config.toml
num_attention_heads = 12
num_key_value_heads = 12
hidden_act = "swiglu"
attn_scale = 0.125
tie_word_embeddings = true
init = "uniform"
learning_rate = 0.00882
weight_decay = 0.0
lr_head = 0.00833
batch_tokens = 131072
Each number is 128 + 24 x the weight over its row's rms, rounded and kept within 0 to 255. Layers, rows and columns count from 0. The size above them is the row's rms in percent of the matrix's.

# layer 2 MLP down (transposed), 2048x768, rms 0.0322, rows 94-117, columns 672-767
size [102  99  98 102 102  94  91 102  92 100  96 102  98  98 102  99 102  98  97 104 100 100 100  97]
[[132 155 110 112  85 143 130 111 110 105 102 129 141  95 112  78 100 135 139 159 131 149  99 105 172 104 114 104 147 116 147 158 141 126 136 109 101  98 120 113 115 123 158  97 138 161 134 162 159 130 102 135 132 126 132 140 153  99 108 174 199 168 113  92 181  90 132 147 135 153 117 133 116 119 146 142 167 148 119 126 103 150 120 136 116 132 126 132  99 141 100  56 153 132 115 182]
 [159 120  97 125 117 129 143 102 146  92 111 136 101 139 135 123 101 139 106 150 106 124 188 111 100 101 133 112 164 171  91 148 151 143 174 123  70 107 131 101 129 140 123 119 110 154 146 112 151 102 106 128 151 109 127 143 131 129 163 112 139 102 125 134 119 164 105 126 142 135 100 136 158  98 162 165 153  92 111 129 114 123 163 165 133 135 101 149 103 156 141 137  93 144 116 114]
 [106 136 163 139 175 143 119 169 117 118 119 158 133 140 122 133 148 121 118 109 134 115 143 124 153 103 138 123 141 157 142 137  86 116 133 156 138 204  85  83 167 164 141 113 124 119 147 129  92  85 149 115 145  83 152 152  72  89 102 121  45 122 160 164 156  94 137 111  96 137 137 109 108 132 107 133 147 126 170 119  89 132 106 131 118 112 130  79 106 124 135 116 152 132 114 155]
 [114 141  99 123 146 103 160 112 113 121 139 147  78 137  80 139 130 110 155 130  78 113  98 109 162 149 156 128 102 148 143 137 129 121 128  87 127 117 145 121 118 113 119 128 106 124 119 153 114 154 151 151 128 130 139 122 123 105 171 107 144 106 159 166 152 101 106 116 104 143 166 151 149  67 114 150 121 137 136 122 130  88 180 143 132 153 184 126  45 109 154 101 148  83 140 115]
 [116  96 114  94 121 148 146 156 122 133 121 158 139 130 108  93 132 144 129  51 166 142 157 152 153 141 119 106 112  97 124 144 116 137 142 127 149 111 137 145 132 121 137 121 157 116 125 130 109 144  93 129 124 164 157 144 141 126  88 118 157 146 153 144 146 126 166  93 120 119  90 162 154 113 136 144 138 131 130 134 195 135  91 145 163 133 120 121  76 129 109 101 176 114 123 116]
 [146 134 138 175 101 128  87 102 134 135 112 112 113 183 123  92 121  94  72 129 131 127 110 128 183 151 133 147 157 103 104 158 153 114 130 100 134 123 131 153 104 152 182  79 169 181  91  80 182 144 123 120 157 104 106 131  99 112 133 167 126 112 118 101 105 130 128 106 102  77 146 140 126 141 128 123  86  66 141 108 118 139 145 122 163 114 103 174 128  89 125 126  88 140 146 136]
 [117 131 114 125 119 139  84 108 129 129 137 103  97 176 126 130 150 103 123 114  99 139 127 131 149 167 136  95 125 162 149 145 107 144 100  79 174 139 110 127 145 133 113  99 132 157 148 127 129 164 129 151 131 160  89 145 130 118 138 149 153  84 117 137 100 132 158 168 130 133 118 153 139 161 101 119 134 144  91 153 119  83 130 102 112 111 110 158 143 128 140 110  92 106 144 137]
 [120 116 167 118  99 154 191 140 110 158 111 116 144 129 128 135 118 166 123 119 107 207 120 123 117 114 124 139 138 130 123 135 127 139 162 125 157 152 190 177 116 118 112 115 148 142 114 154 106 146 132 135  89 130 118 128 148 127 104 146  84  80 114 123 124 143 106 159 182  96 119 145 151 157 142 159 186 183 120 143 167 146 134 120 112 137 156 115  99 137 129 110 121 156 144 131]
 [123 140 143 110 123 130 105 144 127 139 127 102 125 169 127 128 132 153 140 117 124  69 121 113 147 154 100 131 127 104 131 159 142 126 118 134 128 115 132 143 126 168  75 160  96 130 160 146 106  69 113 124  99 111 105 142 117 101 148 106 118  99  78 147 118  92 122 140 142 133 157  91 139 137 133 116 127 151 136 128 143 178 120 121 136 138 145 107 151 127 128 108 101 118 190 119]
 [182 127 133 130 141 153 142 141 122 143 146 121 115 119  83 133 129 113 113 132 128  76 126 156 114 141 156 168 132 123 151 146  99 131 157 132 135 138 147 125 176 100 117 136 155 151 142 154  91 123 147 101 148 107 132 175  98 154 159 122 144 124 132  99 119 144 103 130 147 162  70  91 139 132 167 128 131 154 176 124  99 105 154 110 128 145 120 153 130 125 118 150 127 109 132 171]
 [137 116 131 114 146 164  94 121 137 146  95 131 163 162 146  98 131 144 100  98 138 130 118 148 141 164 131 107 133 109 155 152 100 102 146 135 124 123 119 143 115 108  85 162 197 142 181 112 134 137 138 166 136 143 178 103 134  83 155 158 113 148 142 131 148 142 121 156 146 135 147 148 142 117  93 150 127 147 160 114 147 125 100 113 100 149 110 146 105 106 152 127  97 154 144 144]
 [144 123 108 114 133 138 118 110 121 138  95 147 127 149  92 128 142 122 115 115 140 129 102 147 164 148 123 129 102 154 120 117 157 127 114 140 163 106 120 126 113 159  79 142 109  93 167 105  94 136 166 151 134 143 113 128 189 135 172 118 170 138 107 106 147 142  89  99 162  85 112 183 187 169 140  72  85 152  83 147 129 123 131 142 165 133  88 188 141 139 129 106 155 116 105  89]
 [ 98 158 164 151 139 103 105 121 163  90  90  96  78 147 137 139 146 161 137 127 175 104 132 131 136 118 126 118 103 121 183 127 145 116 126 130 103 170 190  73 106 116 101 130 148 121 112 120  91 139 126 150 151 103 158 189 155 128 114 133 149 127 109 127 129  97 172 138 106 151  92 138  55 139 128 154 129 100 136 154 105  99 143 131 133 126 110 151 125 114  93 141  95 131  79 154]
 [113 159  86 105 109 100 156 157 118 117 127 135 122 152 139 156 159 134 148 124 147  96  93 151  98 149 116  82 116 113 126 118 133 147 106 156 118 117 149 107 118 125 118 116 149 155 144 109 132 123 142  86 135 174 108 122 105 141  70 128 117 166 117  84 165 133 119 171 133 164 126 138 136 141 136 186 121 136 143 108 127 147  98  97 127 115 159 133 123 160  90 159  95 108 119 134]
 [ 96 146 156 124 149 126 163 141 154 141  93  94 134 161 114 168 133 142 174  79 149 137 130 143 116 133 132 113 148 124 167 132 150 149 152 162 125 161 156 143 117 134  85 152 144 104 144 111 137 120  88 158 122 126  92 105 146 114 162 132 168 133 128 115 112 144 107 130 145 139 152 128 120 142 168 164 135 112 109 110 101 161 150 125 110 109 121  92 206 123 124 119 159 106 123  83]
 [150  72 103 101 173 119 149 146 139 108 174 135 104 138  85 129 134 112 114  96 103 140 148 133 131 125 146 135 123 171 119 148  92 167 113 142 152 136 125 128  88 107 124 112 143 111 104 137 137 108 190 145 140 167 103 132 158  86 100 163 108 164 131 148 151 177  92 150 138 149 138 118 125 163 120 119 128 135 148 105 150 149 134 108 143 118 125 119 137 143 137 123 122 115 103 135]
 [151 141 133  76  85 150 146 132 138  86 118 105 126 126 142  96 161  95 149  90 152 112  89 120 161 146 153 171 128 151 111 115 101 129 131 168 159  97 114 102 144 116 116 136 148 128 105 109 108 127 135  72 116  66 119 140 168 142 124  94 126 116 134 127 143 122 140  99 136 145 150 115 106 115 111 128 171 166  92  89 112 127 133 110  76 154 128 113  91  99 143 119 141 154 110 120]
 [107 151 100 166 138 143 136 123 123  97 165 149 121 114 147 166 149 122  73 153 125 108 114 115 152  91 135 105  99 125 132 143 175 101 130 154 145 118 103 131 127 133 124 118 101 138 123 130  79 109 128 118 140 144 134 134 138 116 134 123 121  99 132 155  99 182 151 137 113 112  68 104 148 117 151 104 123  80 124 114 125 144 101  90 107 154 104 144 132 103 150 166  97 123 131 164]
 [105 105 106 137 135 131 141 109 137 164 118 140 122 133 123 123 130 122 106 116 133 116 134 124 105 157 132 155 105 105 116 117  98  85  94 115 141 159 171 130 155 138 137 135 112 178 131 178 159 117 148  99 124  90 166 128 121 171 119 118 142  93 152 141 167 144 105 111 124 159  88 112 122 118 107 148 170 131 103  79 161 105 115 148 126 133 127 115 167 161 102 124 107 157 152 103]
 [138 107 149  92 134 125 161 110 136 114 138 129 142 112 130 161  81 148 151  82 125  90 143 134 125 100 138 133 105 116 145 128 135 142 138 169 169 141 104 128 131  95  91 137 127  96 150 155 116 109 125 151 168 155 165 143 137 136 135  99  91 102 130 141 100 100 174 128 121 131 131 138 164 119 106 133  60 121 153  92 187 145 153 135 114 115 116 132 137 111 129 127 144 180 139 125]
 [ 89 216 137  83  99 140 153  99 150 132 123 141 131 127 151 157 134 121 139  88 137  91 118 104  91 126 130 131 124 135 134 101 110 159 132 124 128 128 129 107  98  64 114 170 102 131  82 126  98 130 112  98 158 138 131 133 100  91 125 107 164 142 123 139 159 123 124 109 106 158 123 117  95 152 145  61 165 120 151 133 185 164 125 119 131 105  90 120 176 155 155 130 109 161 126 124]
 [128 145 139 160 155  88  81 144 134  99 106 100 133 109 119 110 139 152 139 147 147 137 113 117  78 144 126 134 127 160 116 128 151 140 207 137 145 129 179 108 114 119 147 100 104 116 112 147 137 179  75 101  81 151 134 110 136 149 146 105  90 131 153 139 156 140 126 147 131 130 109 135 137 103  53 101 163 123 138 161 137  57 127 108 126 133 142 152 137 130 108 163  99 137 128 135]
 [ 99 100 144 106 146 123 115 127 141 127 157 109 126 125 160  90 129 168 142 154  73 139 129 112 143 127 113 104 168 105 116 124  86 133 124 116 168 137 154 105 157 136 160 128 134 116 138 179 157 138 134 176 140 109 140 125  91 147 108 112 114 160 126 155 137  81 104 142 105 137 167 111 119 118 141 106 142 190  76 121 164 113 124 148  90 156 143 118 102 116 119 113 121 106 104 139]
 [143 135 128 103 121 160 117 155 165 100  80 153 119 122  95 110 138 118 118 108 135 162 120 163 109 137 134 109 102 133 165  71 142 115 111 115 150 164 169 144 155 125 128 157 123 134 141  99 129 129 122  93 187 117 124 146  75 142  83 155 127 109 106 114 140 117 128 108 165 110 131 102 138 169 135 197 104 163 164 107 125 158 135 115 122 130 126 111 164 142 113 138 110 172  83 167]]
# layer 2 MLP gate, 2048x768, rms 0.0322, rows 95-118, columns 672-767
size [ 97  96 101  94  91  88 107 102  90 101  91 103  96  93  88 105  98  95  99  98  94  91  95 110]
[[137 114 136 140 105 121 131 104 137 129 142 153 139 168 102 145 148 100 119  88 120 134 142 172 139 130 141 149 148 149 153 143 135 112 173 148  98 159 106 164 118 131 145 143 138 142 138 162 124 169  96 118 101 109 120 125 133 126  95 117 128 132 127 132 101 139  91 115 152 126 117  88 129 112 162 133 129 135 101  95 133 146 152  86 144 131 166 113 106 130  64 141 137 121 129 124]
 [140 157 128 115 137 128 111 121 118  87 165 142 160 122 149 133 126 101 104 110 129 103 144 180  96 125 130 100 176  79 118 108  86 132 132  98  77 117 148 155 144 137 120 114 146 158 163 112 113 116 135 152 165 153 129 161 123 129 137  67 124 140 125 153 117 170 178 121  85 125 138 131 120 133  90 116 122 125 133 102 132  97 126 136 103 130 125 139 100 123 106 129 153 114 117  88]
 [105 108 117 109 131 130 116 175  87 141  98  95 107 119 105 129 131 123 157  93 143  90  98 162 181 134 142 125 135 148 171  91  91 122 143 148 100 177 140 122 111 122 143 148 147 155 151 139 156 140 132  80 106 112 159 118 181 158 134 107 126 111 123  97  89  92 145  74 147 119  47 136 152 130 105  92 149 155 112 154 153 158 144 137 144 173 138 122 134 131 114 114 178 119 161  92]
 [128  83 106  94 138 154 124  83 131 128 163  84 131 137 123 163 122 127 124 123 145 134  94 129 134 139 137 147 147 140 146 139 120 144 121 104  85 120 136 108  99 133 136 151  94 132  86 134 113  88 177 122 108 143 129  86 135 131  84 154  87 152 148 139 161 106  97 105 126 143 137 152  78 125 131  96 117 107 166 168 109  96 137 128 111 147 168 161 126 127 134 136 126 136 154 143]
 [ 69 114 112 134 147 162 154 149 125 130 111 157 150 159 111 108  94 101 146 165 115 111 112 114 152  90  72 104 181 176 105 144 119 116 113 138 176 106  91 138 108 147 135  92 118  96  83  83 142 175  88 137 138 110 178 124 154  87 169 159 143 101 107 119 135  96 123 131 132 150 121 130  83 133  86 120 140 116 120  92 144 129 149  97 138  80 108 129 169 177 147 135 146 145  84 119]
 [112 120 130  98  99 130 135 170 111  73 128 152 170 153 122 157 107 108 137 119 128 137 112 109 129 165 126 139 158 123 110 107  89 127  88 133 104 116 100 184  82  90 104 123 141 130 158 185  81  87 127 134  80  79 155 126 120 132 114 133 110 146 172 122 140 146 166 148 110 106 178 153 148 142 116  80 107  87 156 100  81 103 128 121 170  99 125 128 110 180 185 176  75  95 131 132]
 [142 118  78 162 175 100  94 176 133 109  91  94 125 148 142 133 158 143 135  97 122 107 125 127 112 164 157 176 148 154 135 106 166 160 141 130 106 134 146 112  72  98 121 163  96 133 112 175 108 141 111  91 145 116 112 124  92  98 167 152 102 109  95 121 120 124 123 119 125 102 119 117 136 132 148 161 162 145 128 170  93 150 134 131 128 162 155 131 116 179 166 180 142 156 180 143]
 [132 114 196  96 114 127  99 130 151 139 139 113  98 135 160 135 103 112 146  79 114 142 103 181 134 118 140 126 147 130 115 111 101 107 101 130 133 129 160 149 135 133 100 142 150 159 124 104  80 116 125 103 139 178 155 153 138 130 153 104 114 150 124 114 102 112 171  80 170 149 165 192 184 112 142 151 118 141 146 167 157 114 128 108 152 121 140 123 135 123 140 122  75 112 159 144]
 [179 134 134 138 129 132 116 111 105 117 108 134  87 116 163 122 121 104 155 129 193 133 101  69  97 136 171 132 119 147 156 105 113 162 138 166 144  88 166 159 129 122 125 143  97 145 130 158  78 133 137 114 107 136 177 139  89 172 170 132  98 175 122 147 122 143 159 131 113 136 166  89 138 113 165 131 100 110 145 119 110 125 102 160 113 142 153 127 126  86 136 100 137 153 122  84]
 [153 139 125 133 143 118 163 133 190 112 149 144 109 134 160 125 143  98 121 160 132 115  81 122 150 113 106 119 149 127 106  83 186 127 104 106 146 123 128 166 119 122 162 125 101 113 108  92 173 183 112 116 127 116 117 116 131 163 152 123 161 118 127 149 119 137 111 163  87 126 110  95 155 170 105  90  96 107 134 150 103 108 161 117 101 164 130 129 122 167 169  88 118 171 126 121]
 [107 131 149  98 171  97 147 179 128 132 148 128 142 173 145 120 152 107 138 143 157 112 132 148 116 100  93 127 135 177 122 118 110 114 115 130 114 127 115 171 107 164 129 110 108 142 152 108 127 167 129 155 139 152  98 155 103 119 136 119 145 168 125 157 118 138 116 123 120 113 105 132 114 130 144  84 162 127 140 119 112 138 112 132 126 116 181 146  80 112 109 105 147 141 135 120]
 [141 125 141 140 154 156 134 127 111 127 133  79 111 152 129 158 102 148 115 119 153 130 134 169 140 144 139 127 104 154 119  57 125 152  70 139 183 168 134  81 163 147 133  94 143 153 140 155 128 109 114 130  86 140 119 142 119 116  99 114 130 151 164 140 137 121 119 200 158 131 122 117 129 159 133 144 149 145 181 120  95  91 126 136  91 129 142 140 137 134 128  70 138 108 112  96]
 [131  69 135 159 137  80 126 123 137 104 143 143 140 162 105 153  82 139 131 118 170 114 141 145 129 167 120 131 171 120 117 149 120 132 101  98 135 111 135 171 145 108 104 119 148 137 103 150 101 112 119 159 160 119 105  97 107 151 148 148  74 136 100 123 159  92 110 108 118 161 126 161 112 129 147 138 137 180 126 148 129 135 141  76 140 133 115 127 121 155 115 113 128 132 102  97]
 [127 130 131 125 126 165 121 121 153  93 149 100 135  89 155 187 105 114 136 172 131  99 128 160 141 142 100 147 160 149 140 122 126 100 131  98 137 127  94 129 157 135 141 110  88 130 160 136  96 129 183 130 159  96 123 133 116 127 110 107 134 150 160 119 107 101 111 105 121  78 157 106  84 109 145 130 121 125 153 131 122  90 136 144 106 104 110 141 157 150 144 152 141 178 149 125]
 [152 110 175 111 140 113 110 141 139 135  91  93 143 124 154 108  95 165 127 108 103 127 141 149 123 111 107 109 108 125 141 126 165 102 120 155 140 108 154 127  67 101 145 136 165 110 145 116 120  94 141 141 134 156  96  89 147  89 134 181 141 103 118 127 133 108 131 130 124 154 122  88 119 165 129  95 112  96 134 148 125 161 132 156 143 122 161 166  97 101  74 134 127 121 154 144]
 [162 115 128 103 118 136 112 130 118 106  96 160 134 102 164 116 133 142 110 114 157 117  96 189 166 139 167 149 120 108 113  92 134 108 154 151 155 106 139  85 135 110  95 161 113 162 128 162  87 139 148 149 129 127 123 133 143  98 120 142  91 140 141 116 121 108 175 157 101 130 115 115  96  98 126 139 114 148 121 113 101 121 135  66 132 133 145 121 124 117 132 146 109 113 144 113]
 [ 97 122 177 124 181 112 144 125 126 142 114  76 177 185 152 175 141 142 192 112 137 129 122 131 144 105 159 116 153  91 147 141 128 145 130 112 134 126 135 133 108 163 107  91 125 119 122 129 113 119  77 140 122 116 180  91 140 150 123  96 121 180 122 146  79 107 108 108 143 111 105 164 114 137 124  91 112 158 132 137 159 115 105 100 170 154 145 145 133 132 124 148 107 124 143 103]
 [121 119 111  83 114 132 115 135 165 117  85 125 134 141 114 120 136 148 151 120 152 131  97  84 112 163 132  94 131 116  97 149 169 125 155 141 153 130 112 123 134 157 124 160 121 155 105 136 118 128 141 127 150 152 122 108 130 107 105 132 111 162 149 143 123 129  97 118 119 163  88 142 117 118 118  85 150 128 116 100 137 115 175 155 109 133 150 111 114 128  84 178 106  69 121 133]
 [ 67 129 141 147 135 112 177 140 146 185 120 126 121 148 137 116 159 169 127 107  96 113 177  82 141 121 103 124 120 125 149 144 130 115 128 109 136 161 158 109 122 125 118 142 138 152 143 163  96 133  86 158 115  96 116 135 122 130 135 144  93 127 115 109 125 172 131 127 124  94 129 120 156 150 139 147 122 101  79 171 120  81  81  98 125 179  93 100  79 122 107 139 137 158 131 175]
 [156 122 126 105 153 152 107 133 113 106 155  98 156 134  69 140  70 129 121 132 124 119  80 128 123 128  98 100 110 121 120 133 138  95 130  92 116 144 135 162 113  94 142 163 163 130 121 106 113 109 129 145 154 152 133 129 105 149 123 135 161 192 129 106 155 122 139 134 122 135 105 110 147 179 148 149 110  96 114 131 126 108  78 125 144 116 190 103  92 130 133 164 115 142 135 100]
 [163 130 141 114 118  59 109 155 154 106 114 143 175 168 131 120 136 113 148 124 134 143  90 153 127 128 140 169 124 148 101 166 114 140 133 115 158 133 141 143 120 112 153  78  88 127 161 114 110  76 114 117 126 123 135  97 133 149 101 126 114 108 190 113 118 115 167 154 120  99 160 165 172 151 118 104 117 137 143  70 138 146 113 115 136 161 140 152 142  95 148 169 144 129 157 105]
 [133 169 122 156 108 105 133 132 130 132 121 123 121 140 124 166 140 104 127 131 108 170 102 130 130 157 127 128 138 119 161 129 139 127 164 109 125 106  59 136 142 131 127 110  69  97 117 107 133 113 109 159 132 144  91 142 126 158 111 113 173 128 123 138 130  96 132 112 158 168 162 116  60 157 132  79 128 111 131 112 121 132 113 140  91 153 108 154 143 125 127 116 126 107 201  98]
 [159 143 122 139 115 137  59 129 131  71 146 100 140 143 104 129  98 104 113  89 123 153 115 156 114 134 119 101  88 134 109 110 175 158 160 114 136 102 156 120 125 160  98 150 131 149 111 145 125 131 122  97 111 131 145 148 116 126 137 120 148 106 151 110 124 110 160 126 109 152 119 136 105 145 128 145 109 142 105  87 131 109 119 170 109 128 115 131 144 142  80 141 160 129 106 121]
 [157 199 127 140 147 127 126 147 139 153 172 129 112 140 140 130 119 135 159  81 114 145 144 147 103 114 117 147 116 108 114 123 127 189 154 141 120 123 118  71 127 108 122 147 106 103 134 113 148 113 126 119  83  95 150 157  94 121 183 131 115 162 115 158  89 140 135 151 105 128  91 119 119 138 122 104 123 107 120  93 151 111 128 157 146  97 106 132 100 178 149 173 145  97 122 162]]
# layer 2 MLP up, 2048x768, rms 0.0322, rows 95-118, columns 672-767
size [ 96  95  98  93  90  88 106 100  92 101  92 102  94  94  95  98  98  90  97 100  91  90  98 111]
[[133 126 137  77  83 112 118 122 116  87  89 124 173 145  94 188 102 139 163 148 119 165  86  99 104 115 151 117 154 144 153 112 108  84 168 131 116 136 178 112 102 130 144 132  74 144 157 119 172 146 129 130 124 146 118 103 122 109 126 129 127 155 119 134 153 101  82 119 160 126 110 133 155 130 136 102 118 113 130 114 144 146 118 145 164 107 122 156 139 125 155 102 173  88 116 123]
 [108 147 121  96 183 151 157 137 141  78 139 128  99 138 149 149 149 122 135 146 127 133 161 144 124 131 111 163 156 100 134 123 127 163  99 141 150 134 115 115 151 157 128 105 157 153 165 129 114 107 136 128 111  96 125 129 120 114 119 139 111 136 114 133 110 122 133 124 122 161  91 170 101 137  73 128 105 155 155 127  83 106 143 153 130 163 132 145 127  88  93 101 123 134 104 111]
 [119  92 132 146 104 113 134 117 130 118 124 144 128 141 149 113 114 125 178 152 135 104 122 122 114 116 134 125 115 117 132 175  90 105 124 128 126 133  91 157 128 141 109 121 145 113 164 124  88  88 149 170  91 148 109 118 136 119 133 123 158 114 123 129 129 173 109 150  97 115 112 108 133 115 109 141 128 105 113 125 126 129 112 143 128  92  84 144 116 106 103 109 107 115 113  87]
 [126 105 165 142 123 130 141 163 137  88 131 138 182 109 133 108 144 140 120 149 110 186 141 143 125 122 127 109  97 125  93 103 133 115 121 115 135 154 121 165 123 133 106 106 120 119 159 149 145  91 104 170  82  91 138 115 137  99  85 139 118 103  78 153 119 150 142 105 152 100 100 111 139 137 110 141 170 153 137  99 123 162 141 163 156 161 117  74 149 156 112 115 167 103  88 143]
 [ 86 123 129 130 150 150 138  88 157 174 162 176 150 154 144 140 139  86 118  89 160 137 128  68 137  99 114 120 143 158 106 194 151 162 137  89 145 108 132 107 138 143 131  95  93 148 154 116 166 131 113 102 128 130 102 153 126  76 126 143 125 153 133  79 139 117 156 130 123 120 127 118 138 134 110 155 157 139 119 126 139 124  95  98 143 113 127 146 128 113 134 139 183 113 101  90]
 [135 119 151 137 122 132  93 152 110  88 117 130 151 137 111 129  91 138 121 110 141 149 156 107 103 142 110 128 152 138 123 133 130 138  88 144 147 127 166 183 110  97 130 105 165 119 161 147 105 106 153 120  83 140 106 152 146 122  81 130 123 150 160  91 146 128 194 157 133  88 167 162 138 166  91 133 134 163 133 132  92  80 138 116 186 125 169 129 109 143 176 135 110 118 140 174]
 [110 107 111  81 133 178 138  53 150 105 142 129 153 110 157 152 101 147 140 165 118 155 147 127 112 163 137 163 114 145 113 102  82 119  72 119 149 145 155 138  91 139 132 148 167 121 132  80 111 128 133 161 103 149 139  93 143 146 101 107 121 125 120  95 164  81  96 163 136 125 111 123 122 135 171  99 124 170 141 138 146  94 119 134 111 116 189 157 105 142  94 132 125 128 138 133]
 [125 109  94 111  88 111 122 135 128 122 139 118 128 127 165 166 121 151 134 157 131 142 138 155 138 114 124 113 107 126 101 109 133 119 120 143 168 140 163 109 127 124 133 119 198 113  84  86 129 140 156 135 162 152 152 129 141 104 149 174 103 160  97 106 147 153 142 116 143  94 144 148 110 122 101 102 129 128 125 103 152  98 160 165  95 115 101 147 119  90 124 165 138 148  82 161]
 [105 156 131 163 117 141 153 146 126 127 178 147 140 166 139 124 157 171 177 134 116 131 157 146 172 122 131 138 133 117 160 117 119 121 185 135 165 149 102 130 157 140 145 168 191 144 109 136 127  86 156 151 170 130 106 156 127 128 111 136 167  92 142 107 126 133 140 134 147 105 112 158 107 143 118 135 135 155 161 147 200 111 130 144 156 120  88 149  88 123 123 140 142 113 101 139]
 [108 101 117 115 120 149 146 170 131 108 107 140 122 131 136 147 125  95 102 103 139 135 154 136 162 141 131 153 137  98 156 113 114 116 134 102 117 124 113 119 153 121 145 136  70 105 117 170  74 119 111 149 102 140 136 126 127 127 145 144 149 154 122 159 135 160 118 128 123 116 136 141 116 139 135  92 154 121 137 136 147 137 131 109 157 144 143  92 171 112 115 176 154 153  91 111]
 [125 126 130 148 129 148 147  97 182 134 119 111 116  75 134 116 113 120 154 122 103 116 144 138 127 151 133 168 112 140 133 145 175 169 144 131 139 113  85  94 131 120 105 109 144 160 134 140 140 122 131 172 105 157  85 101 176 144 124 140 114 133 152 111 119 163  96 128 145  96 144 104 173 185 149 184 121 149  75 175  83  87 122 111 123 167 133 159 127 148 157 131  90 137  99 105]
 [168 149  98 151 117 161 131 121 127 156 123 115 129 145 157 134 129  96 119 152 112  94 123  99 138 115 112 135  98 126 130 109 113 119  95 125  90 138 145 122 170 175 105  89 177 112 158 125 114 147 139 103 104 145 144 176 126 133 109 123 149 128 119 126 133 120 137 143 147 120 167 138 128 127 103 119 121 149 122 136  97 114 100 143 114 111 123 109 111  84 101 153  80  94 112 138]
 [ 72 108 126 114 110 126 171 110 132 119 125 134 132 149 127 133 114 129 133 141 166 147 168 140  95 132 110  87 137 170 131 158 141 129 133 151 118 152 168 139 154 143 121 102 133 113 133 103  92 119 125 123  84 148 134 109 109 187  75 138 100 165 150 101 162 136 117 150  98  96 113 118 170 135 100 166  76 154 145 131 136 140  98 108 140 102 121 143 126 133  96 162 121 142 125  97]
 [130 111 152 140 165 125 163 169 138 122 167 112 128 156 146 134 131 134 197 142 124 106 136 158 109  85 141 133 154  96 154 111 130 160  95 148 117 126 109 115 110 106  95 144 154 105 114 127 156 111 108 101 153 130 148 100 140  84 116 165 140 157 126 114 132 133 117 117 109 144 135 139 142 133 209 174 137 104 109 124 124 173 130 116 132 124 113 108  86 145  97 117 161 123 126  86]
 [102  94 146 147 159 140 106 121 127 122 133 149 159 118 127 167 107 120  70 147 152 174 100 156 101 126 130 131 109 176 138  96  97 108 125  97 128 143 106 156 166 121 144 119 127 112 145 141 187 154 146 149  59 138 150 142 121 189 124 141 103 151 130 109 108 127 107 115 119 146  88 128 157 102 122 138 151 149 160 127 147 142 112 155 110 118 150  94 124 151 140 126 169 141 121 156]
 [144  88 120 137 112 132 134 167 133 145 138 124  86 129 125 146 107 103 110  96 128 183 117 166 103 144 169 107 176  99 128 120 121 156 110 201 100 137  98 115  81 130 113 138 168 102  96 109 122 115 142 143 127  78 114 109 139 123  80  94  97 100 128  97 143  91 203 118 126 133 151  97 149 122 130  89 126 136 143 124  96 142 146 125 113 131 157 104 136 100 136 151 152 118  95 133]
 [153 124 112 137  87 138 104 113 126  95 154 157  92  90 122 139 123  89 104 107 171 146 119  99  63  78 116 129  52 175 138 133 114 112 109 107 195 141 117 136 164 132 127 127  84 114 142 102 118 157 146 147 128 150 119  99 138 155 134  83  98 105 138 120 107 182 118 135 115 118 108 126 158 134 105 167 138  89 128 100 117 112 132 158 147  89 132 118 132 119 112 128 136 131  93 139]
 [171 117 121 173 124 102 137 109 102 136  79 142 103 181 126 139 125 100 158 131 125 175 142 156 131 142 122 158 125 123 144 113  97 119 110 103 124 157 102 135 112 127 171 121 123 126 153 147 123 121 121 108 165 118 148 149 152 129 145 123 129 128  86 141 142 123 139 145 111 131 139 135 141 137 175 130 126 164  76  92 122 153 134 165  89 167 106 107 147 100 159 106 121 120 153  95]
 [ 94 182 150 111 105 125 148 123 118 134 110 116 112 163  64 177 178 133  91 122  79 108 133 159 101 170 177 130 104 117 134 160 118 129 123 121 141 134  88 124 136 121 118 129 165 110 158 127 129 129  98 144 145 134 156 115 104 113  96  95  75 172 103 117 147 123 107 153 145  81 134 105 163 107 137 130 138 123 120 140 133 155  96 124 144 159  79  71 140 108 123 106 124 132 112 164]
 [ 95 153 124 135 119 126 124 104 152 159  87 143  91  88 161 120 142 142 128 101 144 119 136 116 149 105 114 123 140 164 111 111 112 114 141 126 113 135 114  94 134 148 136 140 123 122 124 128 127 123  97 115 136  89 139 135 125 124 125 128 133  95 185 123 160  82 122 110 165 110 126 160 139  95  88  71 137 153 123 111 122 170 141  76 111 144  81 104 125 130 105 104 124 127 128 117]
 [116 118 116 134 117 138 125 137 126 137 173 114 157 130  98 115 129 123 129 149 138  96 146 140 149 193 119 116 127  98 113  72 139 164 153  81  96 103  99 124 147 106  97 123 101 104 134 173 109 138 163 124 142 125 154 125 132 114 137 132 125 103 112 133 138 123  96 106 124 100 152 138 130 136 116 145 111 126 117 125 127 134  97 101 132 123 148 149 114 122 110 112 135 133 125 113]
 [ 98 120 121 133 107 135 108 144 120 108 150  85 127 156 102 118 159 128 122 110 137 160 120 156 145 123 146 119 128 141 122 157 137 118 147 133 124 146 120  94 130 143 126 151 108 119 153 110 122  74 129 172 161 120 113 155 107 163  88 169 120 163 139 115 175 129 189 137 110 153 130 143  97 123 162 112 125  90 106 172 116 115 131 128 149 141 101  70 140 154 128 145 150 124 134 155]
 [155 120 109 108  91 123 101 134 120 132 144 115 131 138 116 117 112 120 140 156 161 160  94 153 149 153 135 149  72  95 117 138 128 153 128 127  97 142 151 123 179 125  86 150 141 137 144  88 107 143 103  90 135 127 113 167  76 106 131 142  74 113 134 100  60  99 155  98 126 131  91 104  84 146 137 114 127 106 117 119 131 152 179 113  78 128 124 124 135 132 139 165 102 156 155 142]
 [184 154 126 131 111 113 156 133 145 144 115 131 155 130 141 141  87 156 142  93 128 125 163 136 130 111 118 132 174  89 141 137 131 123 135 124 125 140 116 133 115 133  96 152 159 121 142 175 108  78 105 156 142  95  88 165 115  86 112 131 133 110 106 150  95 115  87 139 124 130 104 121 144 105 124 121 120 110 127 127  78 174  99 126 100 130 115 157 128  97 132 156 105 120 112 114]]